{"norm_eps": 1e-05, "qk_norm": false, "final_lr_fraction": 0.0, "max_steps": 3202}
Each number is 50 + 10 x the weight over its row's rms, rounded and kept within 0 to 99. Layers, rows and columns count from 0. The size before them is the row's rms in percent of the matrix's.

# up: layer 10 MLP up, 320x160, rms 0.0735, rows 83-137, columns 120-159
# down: layer 10 MLP down (transposed), 320x160, rms 0.104, rows 83-136, columns 120-159
# gate: layer 10 MLP gate, 320x160, rms 0.071, rows 84-137, columns 120-159
up83 098:50 25 32 53 73 40 55 45 45 48 41 47 28 43 54 61 48 57 47 58 48 53 33 50 69 42 51 56 67 52 53 39 46 59 40 49 48 37 52 55
down83 101:42 60 63 37 46 49 70 40 63 34 56 57 45 72 36 35 41 55 53 37 46 54 62 37 59 55 45 42 62 50 51 54 36 48 53 43 34 48 51 35
gate84 099:56 44 58 50 52 39 46 45 33 57 51 48 35 42 39 55 33 52 54 53 43 41 52 49 48 63 72 50 45 36 41 30 53 46 58 29 42 36 59 35
up84 105:48 45 59 62 45 57 48 54 62 56 52 51 58 43 69 48 55 50 39 47 33 63 59 43 46 58 43 37 61 62 43 49 49 59 64 41 56 64 45 52
down84 102:62 46 55 51 60 52 37 61 43 45 31 57 47 54 47 51 51 29 31 48 46 56 44 57 38 52 48 40 37 32 58 49 43 68 75 53 50 40 34 63
gate85 105:66 59 63 34 53 40 23 45 53 52 55 46 54 67 50 45 38 65 59 55 45 67 51 60 57 51 48 44 45 45 52 50 58 59 45 42 45 43 52 44
up85 097:48 37 67 51 49 60 84 46 73 68 53 41 45 50 65 42 66 57 57 71 49 43 54 54 52 63 63 48 48 37 45 66 51 48 56 45 56 60 50 65
down85 097:51 54 46 18 43 48 58 43 55 55 45 43 40 48 53 45 54 45 53 61 44 56 47 66 39 43 54 33 56 49 54 58 47 40 58 47 52 40 54 57
gate86 103:35 42 39 54 38 42 75 54 45 58 67 48 42 36 42 57 58 60 36 51 50 55 45 29 52 65 39 55 53 51 40 40 53 41 40 46 56 37 26 52
up86 104:66 75 40 52 42 45 52 46 61 46 73 62 49 52 39 47 41 45 35 55 49 43 28 41 51 38 37 56 38 47 62 67 41 67 29 39 55 44 45 42
down86 098:34 78 51 46 41 57 59 63 46 64 50 59 50 44 38 55 44 57 44 46 38 46 38 52 55 52 46 66 36 62 53 55 49 46 55 46 36 71 53 48
gate87 101:32 37 36 45 48 57 59 41 55 61 50 40 51 54 50 38 41 55 44 63 47 48 47 65 69 38 58 51 33 48 44 64 52 61 48 75 28 42 48 58
up87 102:43 58 57 39 48 63 45 39 52 55 45 53 51 56 71 65 53 55 64 33 75 33 67 47 53 64 48 58 54 45 41 47 35 47 51 64 45 48 56 48
down87 096:43 62 53 40 57 35 43 45 63 47 53 70 40 59 60 59 54 29 45 59 53 62 59 38 22 51 30 64 42 53 54 54 38 49 59 45 55 51 35 35
gate88 103:51 46 54 68 49 41 47 40 37 60 37 49 32 44 48 35 29 50 50 38 54 43 47 51 56 28 40 52 25 54 34 38 47 50 45 50 52 36 54 59
up88 101:56 47 51 57 64 36 49 51 55 53 54 50 32 54 37 44 50 49 49 44 45 67 60 60 46 40 45 47 46 40 54 61 40 55 69 47 47 46 55 48
down88 100:64 39 52 48 46 62 41 50 52 44 58 67 33 47 50 43 55 50 57 44 58 57 50 64 53 42 46 52 36 55 42 50 45 68 44 49 47 45 55 51
gate89 094:47 44 51 70 37 59 50 37 52 38 62 49 52 45 55 64 41 50 66 56 35 57 56 40 54 46 72 46 44 43 56 46 42 50 39 42 45 46 57 39
up89 100:33 46 44 32 41 41 36 42 52 33 40 64 43 58 57 56 49 48 39 38 47 38 60 63 59 40 41 49 52 55 45 60 66 46 47 57 60 64 66 46
down89 101:39 35 47 45 32 50 56 58 46 36 38 60 52 46 60 50 51 59 52 41 42 40 50 55 54 42 36 44 51 53 57 50 67 49 57 47 53 52 52 27
gate90 095:39 68 57 52 50 49 49 39 44 56 50 40 58 56 41 65 32 64 55 56 53 60 46 53 43 62 60 46 43 60 51 48 54 67 54 56 50 58 34 59
up90 104:54 43 65 27 29 42 44 52 49 35 53 43 64 48 48 51 52 53 48 57 47 68 45 57 69 63 64 56 49 66 43 46 51 60 39 52 52 47 47 33
down90 097:55 51 59 33 50 29 65 62 47 49 56 41 53 49 53 52 60 52 37 59 37 54 43 25 31 61 49 45 50 47 60 55 54 52 53 45 62 32 40 48
gate91 100:49 74 36 39 37 45 30 60 43 43 56 62 52 48 51 55 45 70 60 51 43 60 48 81 62 56 60 61 58 67 50 65 54 49 48 45 49 48 40 43
up91 100:56 28 44 45 63 62 52 42 65 55 47 27 57 53 61 44 55 47 37 48 59 27 73 47 61 41 60 35 44 49 50 44 55 53 42 40 55 38 60 49
down91 098:53 53 59 53 55 72 56 54 40 61 46 47 46 50 43 34 63 46 49 53 48 54 36 58 54 47 54 67 41 42 50 30 39 33 62 49 61 51 42 59
gate92 106:37 65 43 34 39 54 55 50 53 42 47 44 54 37 47 41 51 56 44 55 46 50 50 59 43 58 45 51 14 63 52 43 45 47 46 55 49 48 45 41
up92 112:34 26 54 41 61 54 61 51 50 41 44 34 38 48 59 47 37 48 73 38 54 43 50 45 43 54 48 44 49 49 51 41 54 27 37 54 67 50 60 63
down92 107:56 37 68 43 64 61 41 64 64 34 56 49 51 64 66 66 63 40 73 50 54 67 59 65 46 58 34 54 58 41 51 40 46 65 53 65 50 60 56 47
gate93 096:41 25 50 44 53 35 62 55 42 61 47 58 57 49 28 48 36 53 52 59 42 45 62 50 45 43 47 65 43 60 44 42 34 38 54 45 46 38 58 35
up93 094:57 41 32 40 37 33 59 59 49 54 46 59 46 88 39 52 38 44 46 65 43 45 44 57 50 41 59 56 40 44 49 65 52 40 49 59 64 60 55 46
down93 101:52 49 57 43 40 39 57 33 53 36 42 61 63 58 54 57 56 45 54 60 51 54 64 41 50 69 37 60 59 52 38 64 65 41 43 61 50 50 48 32
gate94 101:59 42 48 60 49 57 47 51 65 68 43 52 46 43 41 54 56 44 46 49 62 49 53 56 49 59 57 53 48 48 31 46 30 53 45 55 62 42 55 48
up94 094:53 57 56 60 43 58 31 69 61 47 40 63 47 49 46 58 49 49 46 29 58 70 48 61 63 48 49 56 26 52 50 49 52 50 55 63 29 54 66 54
down94 094:46 54 23 34 41 36 56 45 52 37 58 50 41 45 52 70 72 56 50 33 45 41 47 56 63 59 47 49 30 43 51 43 41 42 45 62 47 54 58 65
gate95 104:51 53 50 51 63 49 69 57 48 72 51 52 61 58 45 31 42 68 65 50 73 53 60 65 44 46 63 65 52 51 45 49 62 39 39 51 55 60 54 60
up95 100:40 48 56 67 72 58 34 70 63 55 69 46 37 55 35 30 54 51 69 65 55 59 49 43 45 62 60 30 59 47 65 45 41 43 55 51 39 51 53 58
down95 100:52 58 50 56 56 40 38 35 64 59 58 37 39 69 40 49 41 49 49 47 45 39 47 49 58 52 53 31 59 54 47 63 55 65 38 44 52 37 43 54
gate96 098:52 44 31 23 60 55 55 27 49 50 67 35 54 37 46 61 52 47 49 33 45 48 34 51 40 65 25 37 49 53 56 48 37 49 61 51 45 64 44 50
up96 097:34 47 44 59 53 61 50 40 51 64 25 39 70 55 53 45 67 49 36 54 59 47 50 48 40 56 43 47 62 38 50 50 45 44 55 54 66 61 46 60
down96 093:41 39 33 38 48 54 42 52 42 40 48 61 49 42 48 65 48 63 48 46 60 46 49 34 59 23 62 47 42 40 47 48 70 50 48 49 53 49 57 46
gate97 107:64 37 58 60 44 48 39 32 44 55 54 43 64 70 56 47 31 65 49 47 55 34 39 32 46 55 47 60 63 55 49 37 71 49 52 53 51 44 76 65
up97 101:42 54 60 35 34 51 49 50 50 47 61 57 59 57 48 61 47 44 53 53 46 57 45 50 38 63 50 64 45 43 62 75 38 48 50 47 54 41 44 35
down97 100:45 48 51 75 70 51 65 57 41 72 33 41 35 50 49 51 42 49 48 59 53 53 50 63 55 56 52 37 61 60 59 56 38 41 52 62 50 56 57 36
gate98 095:47 57 50 39 66 32 37 64 42 55 39 54 43 48 49 58 46 54 67 55 37 49 42 48 43 48 44 56 59 39 72 60 48 42 49 43 36 54 37 61
up98 099:41 50 62 51 38 42 38 55 50 53 66 39 69 50 43 41 39 43 36 37 65 31 66 40 48 54 42 38 35 55 62 62 45 33 52 39 50 61 66 46
down98 099:48 36 40 53 51 56 40 53 51 49 44 71 44 37 42 60 52 37 65 53 46 45 47 41 41 36 42 51 55 34 50 60 68 48 35 56 57 37 48 47
gate99 095:53 55 51 38 67 44 58 55 48 51 62 40 50 45 47 44 58 46 57 52 42 41 68 60 47 33 41 27 43 61 49 44 46 47 41 46 49 39 40 61
up99 096:63 44 48 49 47 48 36 50 62 52 46 44 52 40 51 54 41 59 53 53 39 72 56 28 40 49 36 56 60 37 77 51 42 49 55 54 31 53 45 38
down99 096:40 54 58 44 48 71 50 45 54 52 50 50 49 70 36 72 51 49 48 62 35 37 66 35 51 58 55 66 47 45 50 39 54 58 58 64 37 52 56 43
gate100 095:45 64 43 65 59 58 55 44 56 57 64 51 50 48 68 42 55 75 46 66 48 54 67 44 58 51 53 61 49 51 49 57 38 62 49 49 63 73 59 44
up100 097:38 53 41 48 50 67 50 34 39 57 63 57 49 57 47 48 41 68 56 61 56 48 30 57 48 51 39 63 45 53 24 52 56 53 40 57 57 45 53 60
down100 100:54 55 56 69 53 62 59 57 28 46 51 44 51 65 45 73 51 60 53 50 49 45 55 48 56 45 52 66 45 65 54 41 46 53 59 34 45 49 47 49
gate101 089:46 56 51 45 50 46 47 50 54 41 66 48 44 65 37 59 63 45 57 63 51 44 63 65 81 43 35 51 59 41 58 44 44 38 48 39 29 35 21 40
up101 086:58 54 53 51 49 58 70 48 56 55 29 61 45 53 52 58 59 52 74 49 49 55 62 48 57 59 43 42 49 55 47 42 60 41 42 49 58 45 37 67
down101 091:59 47 38 39 58 52 40 54 42 35 34 48 50 62 30 56 50 34 44 49 38 57 70 41 58 51 41 37 56 57 55 49 44 37 47 43 43 58 57 47
gate102 095:32 53 40 54 30 50 65 37 37 58 64 53 54 47 43 49 46 50 52 31 43 51 45 50 57 49 54 33 49 60 43 56 43 54 41 38 48 38 56 48
up102 089:51 70 45 52 37 36 52 34 49 49 57 34 50 45 47 59 43 51 61 58 51 63 38 31 33 48 63 60 49 61 41 45 47 39 46 60 32 53 41 41
down102 102:57 44 42 52 66 42 45 54 53 48 38 78 50 65 51 34 41 49 53 33 52 51 44 44 32 50 46 52 62 41 66 58 54 54 68 38 58 71 42 67
gate103 095:45 38 34 44 30 48 49 44 49 50 40 52 39 64 48 54 31 47 34 55 32 31 53 45 45 48 57 41 43 53 38 50 49 55 26 45 47 43 34 60
up103 096:57 59 42 45 54 34 45 46 50 56 67 41 48 68 68 48 53 33 59 36 51 40 59 53 43 33 60 58 43 47 53 53 49 56 57 42 60 62 48 52
down103 093:53 39 46 49 50 55 45 49 57 48 43 46 34 47 45 69 62 41 67 59 46 54 66 43 55 52 54 49 44 49 43 43 53 37 71 77 37 44 47 38
gate104 105:49 50 58 48 57 56 59 67 39 56 60 47 59 43 39 39 50 60 60 61 56 32 73 34 57 49 50 43 76 57 32 53 40 69 36 48 44 28 35 53
up104 104:60 51 55 44 56 45 49 48 38 49 60 63 64 50 42 60 51 55 63 37 48 36 41 39 69 42 61 63 46 43 45 59 65 60 51 50 45 55 47 68
down104 101:50 57 48 38 61 46 67 36 49 27 62 48 48 47 46 60 48 38 35 59 51 47 30 50 46 35 48 50 49 55 51 52 47 40 50 60 52 26 55 60
gate105 101:24 41 23 44 51 51 53 50 39 43 44 50 43 49 41 40 60 50 56 57 46 61 59 46 32 56 55 46 65 54 49 60 48 52 59 57 36 54 36 47
up105 105:34 45 51 58 40 45 42 43 54 65 61 52 71 53 56 49 61 57 46 54 23 40 61 56 54 51 53 50 58 44 55 46 54 53 43 36 70 40 46 49
down105 105:50 63 55 45 44 55 48 40 50 41 62 66 63 50 55 46 45 42 58 60 45 23 59 40 54 47 48 35 60 36 55 50 52 78 37 49 57 54 56 61
gate106 102:49 64 50 48 43 45 49 62 43 64 64 59 44 53 39 61 53 47 52 49 56 30 66 47 44 41 67 39 57 48 58 46 51 65 49 44 43 61 58 46
up106 101:33 50 66 68 62 47 59 44 31 28 52 42 48 56 49 37 48 52 63 63 59 37 60 64 31 52 48 56 54 48 36 38 57 38 43 54 38 56 33 58
down106 103:59 34 55 38 54 56 48 45 48 58 41 58 50 37 52 38 50 48 53 59 45 46 56 65 37 56 53 50 56 63 44 47 49 56 45 77 56 31 35 58
gate107 100:44 63 56 33 49 55 52 46 43 63 45 40 49 45 40 45 63 38 62 59 53 53 65 48 70 47 64 54 48 62 65 45 51 62 34 49 55 51 59 51
up107 098:51 32 66 40 45 58 50 53 43 32 48 40 57 48 60 51 63 50 48 35 54 55 46 39 36 64 60 56 47 41 63 60 25 45 74 49 52 67 61 49
down107 097:26 52 52 57 46 36 69 35 52 40 43 49 43 41 60 54 41 39 44 66 62 56 45 46 57 47 32 44 53 67 40 49 55 64 33 51 53 41 46 30
gate108 103:39 48 26 46 43 37 56 40 43 38 36 63 61 46 48 64 32 37 45 77 40 49 36 57 34 37 33 48 44 42 46 55 49 48 66 54 55 42 40 48
up108 105:38 54 54 45 60 35 56 42 52 50 49 43 52 44 48 66 65 56 40 46 49 51 35 50 64 65 45 56 44 64 49 50 51 43 56 60 66 32 46 53
down108 103:70 47 39 49 49 53 47 54 50 36 52 66 49 57 40 70 46 51 47 59 33 63 49 41 60 65 47 58 43 58 35 32 56 29 49 51 53 50 58 38
gate109 095:60 50 70 36 50 66 62 41 34 43 41 34 39 47 42 42 48 58 44 53 44 37 34 46 79 35 54 52 54 55 54 42 63 50 52 54 50 56 54 46
up109 101:43 57 42 44 53 34 55 38 47 53 46 47 48 57 47 38 47 59 61 49 69 48 42 54 62 49 30 45 67 51 29 61 41 73 62 52 45 46 42 47
down109 103:54 55 58 45 57 60 58 46 49 58 59 65 51 61 47 55 60 53 63 59 50 40 54 46 96 48 59 35 58 37 54 54 65 62 56 57 43 50 43 49
gate110 090:53 53 56 45 68 52 39 50 26 36 37 55 56 50 59 39 53 49 56 32 53 29 36 50 55 51 49 38 53 61 60 62 56 55 50 47 49 35 54 33
up110 091:56 42 51 45 47 52 40 56 60 51 65 56 43 57 47 44 60 59 43 53 64 38 25 53 44 60 55 47 32 60 48 62 43 44 46 52 54 48 62 40
down110 094:46 61 48 29 47 44 52 41 36 34 41 22 33 44 53 37 41 54 62 41 61 43 47 56 46 54 42 49 59 48 47 29 34 48 65 47 45 56 48 61
gate111 098:26 39 57 44 45 58 35 50 37 48 58 57 39 43 61 61 43 61 57 49 61 37 66 55 69 48 48 49 39 50 57 51 45 32 38 40 50 57 73 43
up111 105:53 64 56 45 34 61 42 50 57 61 37 57 43 49 59 45 60 61 43 52 41 66 62 42 47 64 77 58 54 67 66 31 56 54 69 46 43 47 37 43
down111 095:49 37 61 50 44 48 43 40 52 38 46 78 60 56 39 44 62 61 53 55 54 44 66 36 45 43 47 50 46 48 48 43 60 42 61 52 40 58 56 45
gate112 105:74 55 60 49 51 47 46 49 43 35 46 70 57 57 45 34 51 45 49 73 60 57 57 51 72 36 37 47 68 38 38 37 57 42 41 48 43 52 53 63
up112 102:30 54 45 49 59 34 47 60 38 55 48 51 57 42 29 52 52 36 43 63 37 52 50 55 65 44 38 73 57 52 32 39 67 60 46 49 52 50 52 39
down112 100:50 61 37 59 51 41 49 49 31 41 52 63 49 67 61 45 45 50 43 54 41 49 53 47 83 48 45 47 67 51 46 40 55 55 54 48 57 26 38 55
gate113 106:54 53 43 47 40 45 67 68 71 43 59 62 35 44 51 71 61 57 64 51 57 42 53 57 48 49 44 60 50 60 48 53 32 42 61 54 67 60 36 45
up113 099:48 57 55 69 40 46 48 44 61 62 44 68 43 65 46 46 63 39 46 39 32 43 73 63 55 59 51 40 51 34 50 55 70 44 55 36 34 41 50 47
down113 100:55 52 41 20 65 57 45 42 71 49 56 42 51 49 57 43 47 51 51 52 52 43 43 44 66 45 55 52 59 39 54 61 50 39 46 46 43 37 64 41
gate114 101:28 48 52 54 57 60 38 47 40 56 47 54 42 44 39 47 85 46 63 42 56 68 67 47 50 46 46 61 59 37 47 45 47 44 43 61 52 59 32 52
up114 095:58 57 74 53 55 47 31 33 40 53 42 56 60 45 23 40 49 39 63 63 44 60 74 56 54 52 57 74 69 58 57 42 57 72 61 30 41 47 49 44
down114 102:31 61 54 48 70 40 56 47 64 34 40 48 52 66 60 46 55 37 35 45 49 54 38 47 62 65 45 45 56 42 50 57 64 42 42 56 50 47 52 38
gate115 100:41 41 47 46 45 53 63 46 58 55 38 58 57 29 43 39 44 37 55 52 57 41 48 58 55 53 53 37 34 42 50 44 51 43 35 52 48 50 41 60
up115 098:60 57 53 49 26 52 39 45 46 51 63 49 63 49 55 64 39 56 51 38 57 56 57 43 59 46 62 76 44 23 55 59 47 64 48 47 53 44 48 52
down115 099:54 50 68 54 58 70 49 38 99 50 34 61 51 43 45 49 37 44 55 42 51 53 52 62 44 57 53 56 41 44 46 57 47 48 48 58 54 63 53 44
gate116 103:67 69 42 35 63 49 39 47 51 51 42 71 49 47 66 53 43 35 38 54 40 57 55 52 47 53 40 51 52 30 62 44 64 43 58 46 44 55 43 38
up116 096:42 60 49 49 51 56 57 54 48 43 56 38 45 42 23 33 32 43 35 46 49 48 43 61 45 40 54 40 43 51 50 63 43 53 58 53 47 47 42 53
down116 098:65 56 42 64 41 52 64 65 53 32 41 42 54 46 64 54 44 42 73 58 47 53 51 42 26 42 51 48 51 49 34 45 54 53 50 38 55 49 55 44
gate117 103:76 38 59 51 55 48 42 42 51 40 61 49 38 54 45 41 52 52 45 70 51 42 44 40 33 37 43 45 47 49 58 43 53 44 50 70 49 47 60 58
up117 106:52 51 51 51 51 57 47 22 45 57 48 45 48 37 53 40 45 45 40 46 61 46 57 47 44 47 49 39 57 47 42 42 41 66 43 42 55 49 47 65
down117 105:52 52 53 61 33 44 56 54 60 36 50 43 52 43 44 52 51 62 56 62 39 53 41 74 41 50 46 39 58 37 35 43 61 62 43 24 66 45 46 46
gate118 099:59 46 39 71 64 53 52 42 51 63 37 43 46 60 57 67 60 45 44 76 48 52 53 63 58 53 47 55 41 53 48 54 34 55 51 49 45 46 69 49
up118 107:52 58 46 61 64 56 66 53 36 25 52 34 33 61 60 49 42 35 57 47 32 36 34 54 42 53 68 46 53 40 66 46 36 60 39 68 50 40 39 41
down118 105:44 59 43 66 54 61 55 42 52 43 52 59 50 46 50 60 58 54 51 51 49 53 58 60 62 37 48 56 30 50 37 48 48 40 40 39 42 60 66 33
gate119 096:42 70 55 58 53 67 34 56 61 45 56 44 61 58 53 46 49 57 65 53 64 44 35 41 41 47 71 36 44 55 45 66 45 44 57 71 38 42 72 69
up119 091:51 29 34 61 55 42 60 50 48 45 70 48 38 51 47 48 67 57 44 51 54 66 43 48 53 65 43 50 62 48 62 61 44 40 70 35 43 57 47 44
down119 094:52 55 55 51 52 78 41 53 76 57 38 65 58 33 58 44 39 48 58 67 41 48 46 52 51 49 56 44 45 55 40 51 50 46 45 70 55 66 45 66
gate120 105:44 45 65 53 38 58 43 38 57 54 51 28 62 59 50 60 56 64 48 51 59 48 44 54 43 48 58 39 60 60 60 57 39 51 39 43 71 64 29 55
up120 101:50 45 41 63 62 52 40 52 56 66 49 53 32 36 41 51 67 36 46 64 51 43 55 73 61 38 48 60 57 51 51 44 46 36 57 65 63 40 43 45
down120 100:47 41 40 35 67 45 54 53 40 41 61 53 64 42 38 35 66 57 51 39 36 47 43 25 59 53 56 37 60 61 50 44 60 45 63 54 49 44 58 31
gate121 102:47 49 51 54 35 54 59 49 36 46 49 51 38 46 42 78 50 42 56 56 38 51 69 47 45 57 47 48 57 42 54 66 51 53 43 51 39 47 56 45
up121 102:48 38 49 50 56 57 51 56 49 54 46 48 38 45 70 41 52 56 47 59 56 64 38 29 31 46 57 63 64 44 59 44 68 51 50 46 58 51 68 71
down121 100:57 50 51 41 61 51 50 45 68 48 40 39 51 61 54 48 51 50 43 46 49 53 28 52 63 50 44 53 52 55 57 45 35 37 61 70 60 51 49 44
gate122 099:61 45 71 50 39 43 53 51 51 48 57 35 39 48 55 69 40 46 57 48 36 49 59 39 42 48 21 47 54 37 58 61 51 42 51 46 45 43 43 60
up122 102:56 50 47 45 41 45 47 63 63 46 43 69 58 47 53 51 50 54 49 35 49 39 55 37 55 66 56 32 65 49 49 56 46 46 41 37 60 44 38 67
down122 104:55 62 61 52 32 49 53 55 50 56 49 49 46 66 34 58 49 47 54 48 38 46 52 40 59 51 39 37 52 57 49 49 50 52 47 59 83 61 44 58
gate123 102:35 47 47 48 55 47 36 48 49 61 37 53 44 53 26 31 54 59 61 74 49 54 35 60 51 59 51 50 57 53 41 32 53 52 47 26 53 46 57 67
up123 105:65 68 39 57 67 43 59 74 48 38 66 63 50 39 41 43 40 63 61 60 49 44 44 42 36 66 64 40 53 61 48 43 44 63 37 53 46 44 54 49
down123 102:67 45 63 48 46 73 47 46 41 41 55 68 63 66 52 45 45 50 48 29 66 62 55 63 46 61 56 56 59 46 41 48 55 55 32 61 47 42 46 47
gate124 097:45 73 38 61 36 34 53 55 58 46 41 61 59 61 31 51 59 60 51 48 49 52 48 61 43 57 57 49 54 43 66 45 33 51 43 42 56 61 53 35
up124 095:56 57 41 35 50 49 62 43 62 40 48 38 55 47 42 44 57 54 50 54 58 47 50 46 63 61 54 45 65 43 55 34 63 47 40 46 37 42 56 45
down124 096:48 46 60 50 54 51 36 42 59 49 66 57 52 46 58 48 58 53 44 44 61 58 40 55 44 48 63 51 55 47 52 49 46 56 61 45 48 86 34 52
gate125 097:41 55 42 58 58 67 44 39 41 71 45 52 52 62 36 40 44 54 57 53 54 45 49 21 47 54 41 61 44 61 59 36 51 41 41 46 34 59 51 46
up125 105:58 61 35 54 54 58 57 52 34 67 59 57 33 38 39 36 44 44 61 67 69 54 40 38 75 64 53 64 59 60 49 45 55 35 39 48 48 48 34 41
down125 102:59 48 45 69 47 48 37 74 45 44 62 41 51 75 33 52 50 65 46 38 44 48 56 32 45 35 48 66 50 36 36 56 26 56 46 50 47 31 60 50
gate126 104:32 36 51 54 40 62 57 63 46 42 34 45 60 53 46 28 57 65 38 70 52 42 62 33 53 65 46 42 52 33 41 55 49 41 57 57 61 63 69 68
up126 097:46 54 51 40 21 59 54 39 60 44 61 44 48 32 53 38 46 57 56 52 68 55 49 43 45 39 46 55 53 48 36 45 47 51 49 53 66 45 33 60
down126 096:48 41 65 35 50 50 54 52 31 47 23 35 66 65 43 50 56 38 29 56 56 56 50 59 50 59 55 29 54 50 45 49 53 59 51 40 48 37 53 46
gate127 093:45 39 55 60 53 40 40 58 36 52 53 47 52 60 41 41 57 55 41 30 42 37 29 37 63 49 57 42 45 32 68 43 56 59 59 52 53 45 63 70
up127 099:57 42 41 53 43 53 79 44 57 49 63 62 46 53 57 45 54 53 56 60 39 44 51 40 51 52 52 44 41 48 59 34 57 65 74 44 42 58 68 71
down127 101:48 39 60 37 56 56 44 40 46 41 43 48 45 48 31 78 44 47 69 68 42 51 44 57 42 42 55 64 44 55 43 41 50 54 59 38 55 32 48 44
gate128 099:53 63 43 40 45 43 58 58 48 61 50 68 55 55 42 40 60 53 52 50 48 48 67 36 41 41 75 47 52 52 64 62 43 46 48 53 67 68 44 51
up128 101:69 56 46 56 65 51 46 63 50 49 59 42 41 66 49 34 55 52 44 52 29 60 40 56 35 56 52 58 59 51 52 54 55 68 59 50 54 51 72 40
down128 097:55 44 46 36 39 57 61 60 44 47 48 43 38 44 50 66 29 40 59 68 49 52 47 37 39 63 32 56 46 32 39 65 65 43 46 52 59 45 52 52
gate129 106:71 51 51 49 31 48 50 55 38 37 56 61 74 53 57 57 50 41 72 50 53 45 51 55 72 54 40 48 53 58 32 35 45 61 50 44 41 42 48 53
up129 101:43 49 50 37 68 27 56 55 29 50 58 54 57 42 53 37 34 64 35 50 36 45 60 62 48 46 41 46 48 49 53 63 47 71 31 52 56 45 67 55
down129 105:44 40 60 54 41 60 63 58 49 71 56 65 58 38 48 45 45 50 53 50 37 32 43 58 57 59 57 32 66 54 60 33 43 42 25 54 59 35 55 64
gate130 096:55 52 53 56 47 34 39 53 63 50 62 43 48 53 49 62 46 52 54 52 63 49 54 46 31 49 37 45 53 31 55 42 31 51 41 56 57 58 48 29
up130 107:44 47 55 40 49 52 48 47 42 37 69 47 53 51 64 36 54 57 47 45 53 82 62 41 73 51 64 44 42 34 43 42 61 35 52 50 47 55 49 49
down130 109:55 49 50 37 44 32 57 51 52 39 63 40 66 39 38 46 42 48 48 53 54 65 61 54 40 43 53 57 44 51 61 45 65 51 47 39 44 55 49 60
gate131 098:50 46 40 52 33 56 55 44 40 41 46 41 37 49 47 52 36 62 53 40 50 41 52 62 50 51 64 30 55 46 62 54 36 52 47 43 56 37 48 48
up131 102:49 32 37 34 47 47 42 56 52 62 62 59 44 57 55 53 44 52 49 46 68 30 46 71 50 41 70 39 61 49 61 39 65 63 37 40 45 42 41 32
down131 095:65 49 43 49 46 40 32 52 27 39 52 56 27 55 47 48 51 42 26 39 42 52 76 60 66 30 56 52 53 56 59 42 40 54 66 57 47 28 57 39
gate132 101:53 53 48 66 40 45 59 57 62 52 52 50 54 41 56 42 58 60 73 61 47 54 39 37 54 57 54 51 59 46 73 65 62 42 48 68 65 46 65 41
up132 100:48 54 46 63 55 49 44 64 65 30 73 65 44 59 41 64 51 46 47 37 58 43 55 43 45 54 47 54 43 52 51 62 46 39 37 42 52 44 52 41
down132 102:55 59 25 55 40 46 48 31 49 30 49 42 50 49 62 47 68 38 59 49 49 57 56 69 35 51 42 55 31 55 40 47 63 38 63 26 47 41 50 42
gate133 100:51 34 63 56 39 52 48 41 52 58 46 63 56 52 51 50 53 44 48 42 42 37 52 52 52 67 67 57 42 45 59 55 60 31 52 47 55 52 34 37
up133 104:46 58 70 49 72 39 44 42 49 55 67 49 64 36 53 50 36 32 55 48 52 48 62 46 53 43 69 50 65 36 63 47 41 56 46 65 40 31 55 58
down133 103:56 44 39 53 61 51 53 49 31 43 43 49 40 54 48 32 55 50 59 40 55 39 53 45 40 47 34 58 42 40 37 41 33 58 52 40 40 54 44 53
gate134 099:44 43 43 56 52 34 35 41 51 56 55 46 49 46 51 49 51 45 55 48 51 68 39 63 50 61 29 51 52 75 42 40 32 55 41 45 44 40 38 55
up134 103:52 65 36 74 73 47 47 57 52 38 42 54 44 71 47 52 49 47 31 37 56 40 51 62 26 69 63 39 53 34 68 49 40 44 49 37 56 69 56 64
down134 095:40 36 64 58 53 59 61 54 42 35 44 41 46 63 45 64 49 49 55 64 60 52 41 33 57 57 63 49 52 56 45 67 36 64 58 57 54 57 38 60
gate135 103:66 76 48 57 59 39 57 56 53 29 51 55 38 67 36 39 43 37 62 51 48 61 49 46 60 38 58 30 49 46 35 57 51 49 44 45 25 51 50 58
up135 103:57 52 46 48 43 46 46 47 60 53 44 56 47 64 79 42 46 56 45 53 41 46 45 43 70 46 38 59 32 42 47 80 41 41 35 63 63 43 40 54
down135 108:57 40 68 43 58 56 72 46 55 46 47 57 47 42 62 62 41 48 46 47 50 42 46 37 59 58 52 54 41 49 53 58 49 36 47 66 61 72 45 57
gate136 096:60 40 52 53 57 55 39 54 58 59 36 70 22 49 71 56 44 48 53 37 53 58 35 42 69 44 43 47 61 33 52 40 55 55 57 55 71 52 47 60
up136 093:50 46 44 48 57 57 50 62 32 29 51 65 37 43 46 39 61 46 42 32 57 50 48 63 49 72 46 45 51 27 47 62 45 37 57 59 52 66 51 43
down136 099:47 58 68 45 48 51 46 55 61 68 45 34 62 48 54 43 45 64 52 50 36 56 40 48 47 45 52 44 60 64 40 53 21 34 47 36 58 35 48 62
gate137 098:59 44 76 41 78 47 49 47 45 51 61 47 38 52 56 48 64 65 51 72 59 42 52 58 66 57 54 49 47 63 61 45 65 64 41 42 50 58 52 53
up137 103:52 52 56 47 49 52 48 30 48 50 60 39 62 45 61 61 43 40 46 48 44 42 45 58 58 52 54 67 44 39 44 38 33 51 55 26 62 54 38 40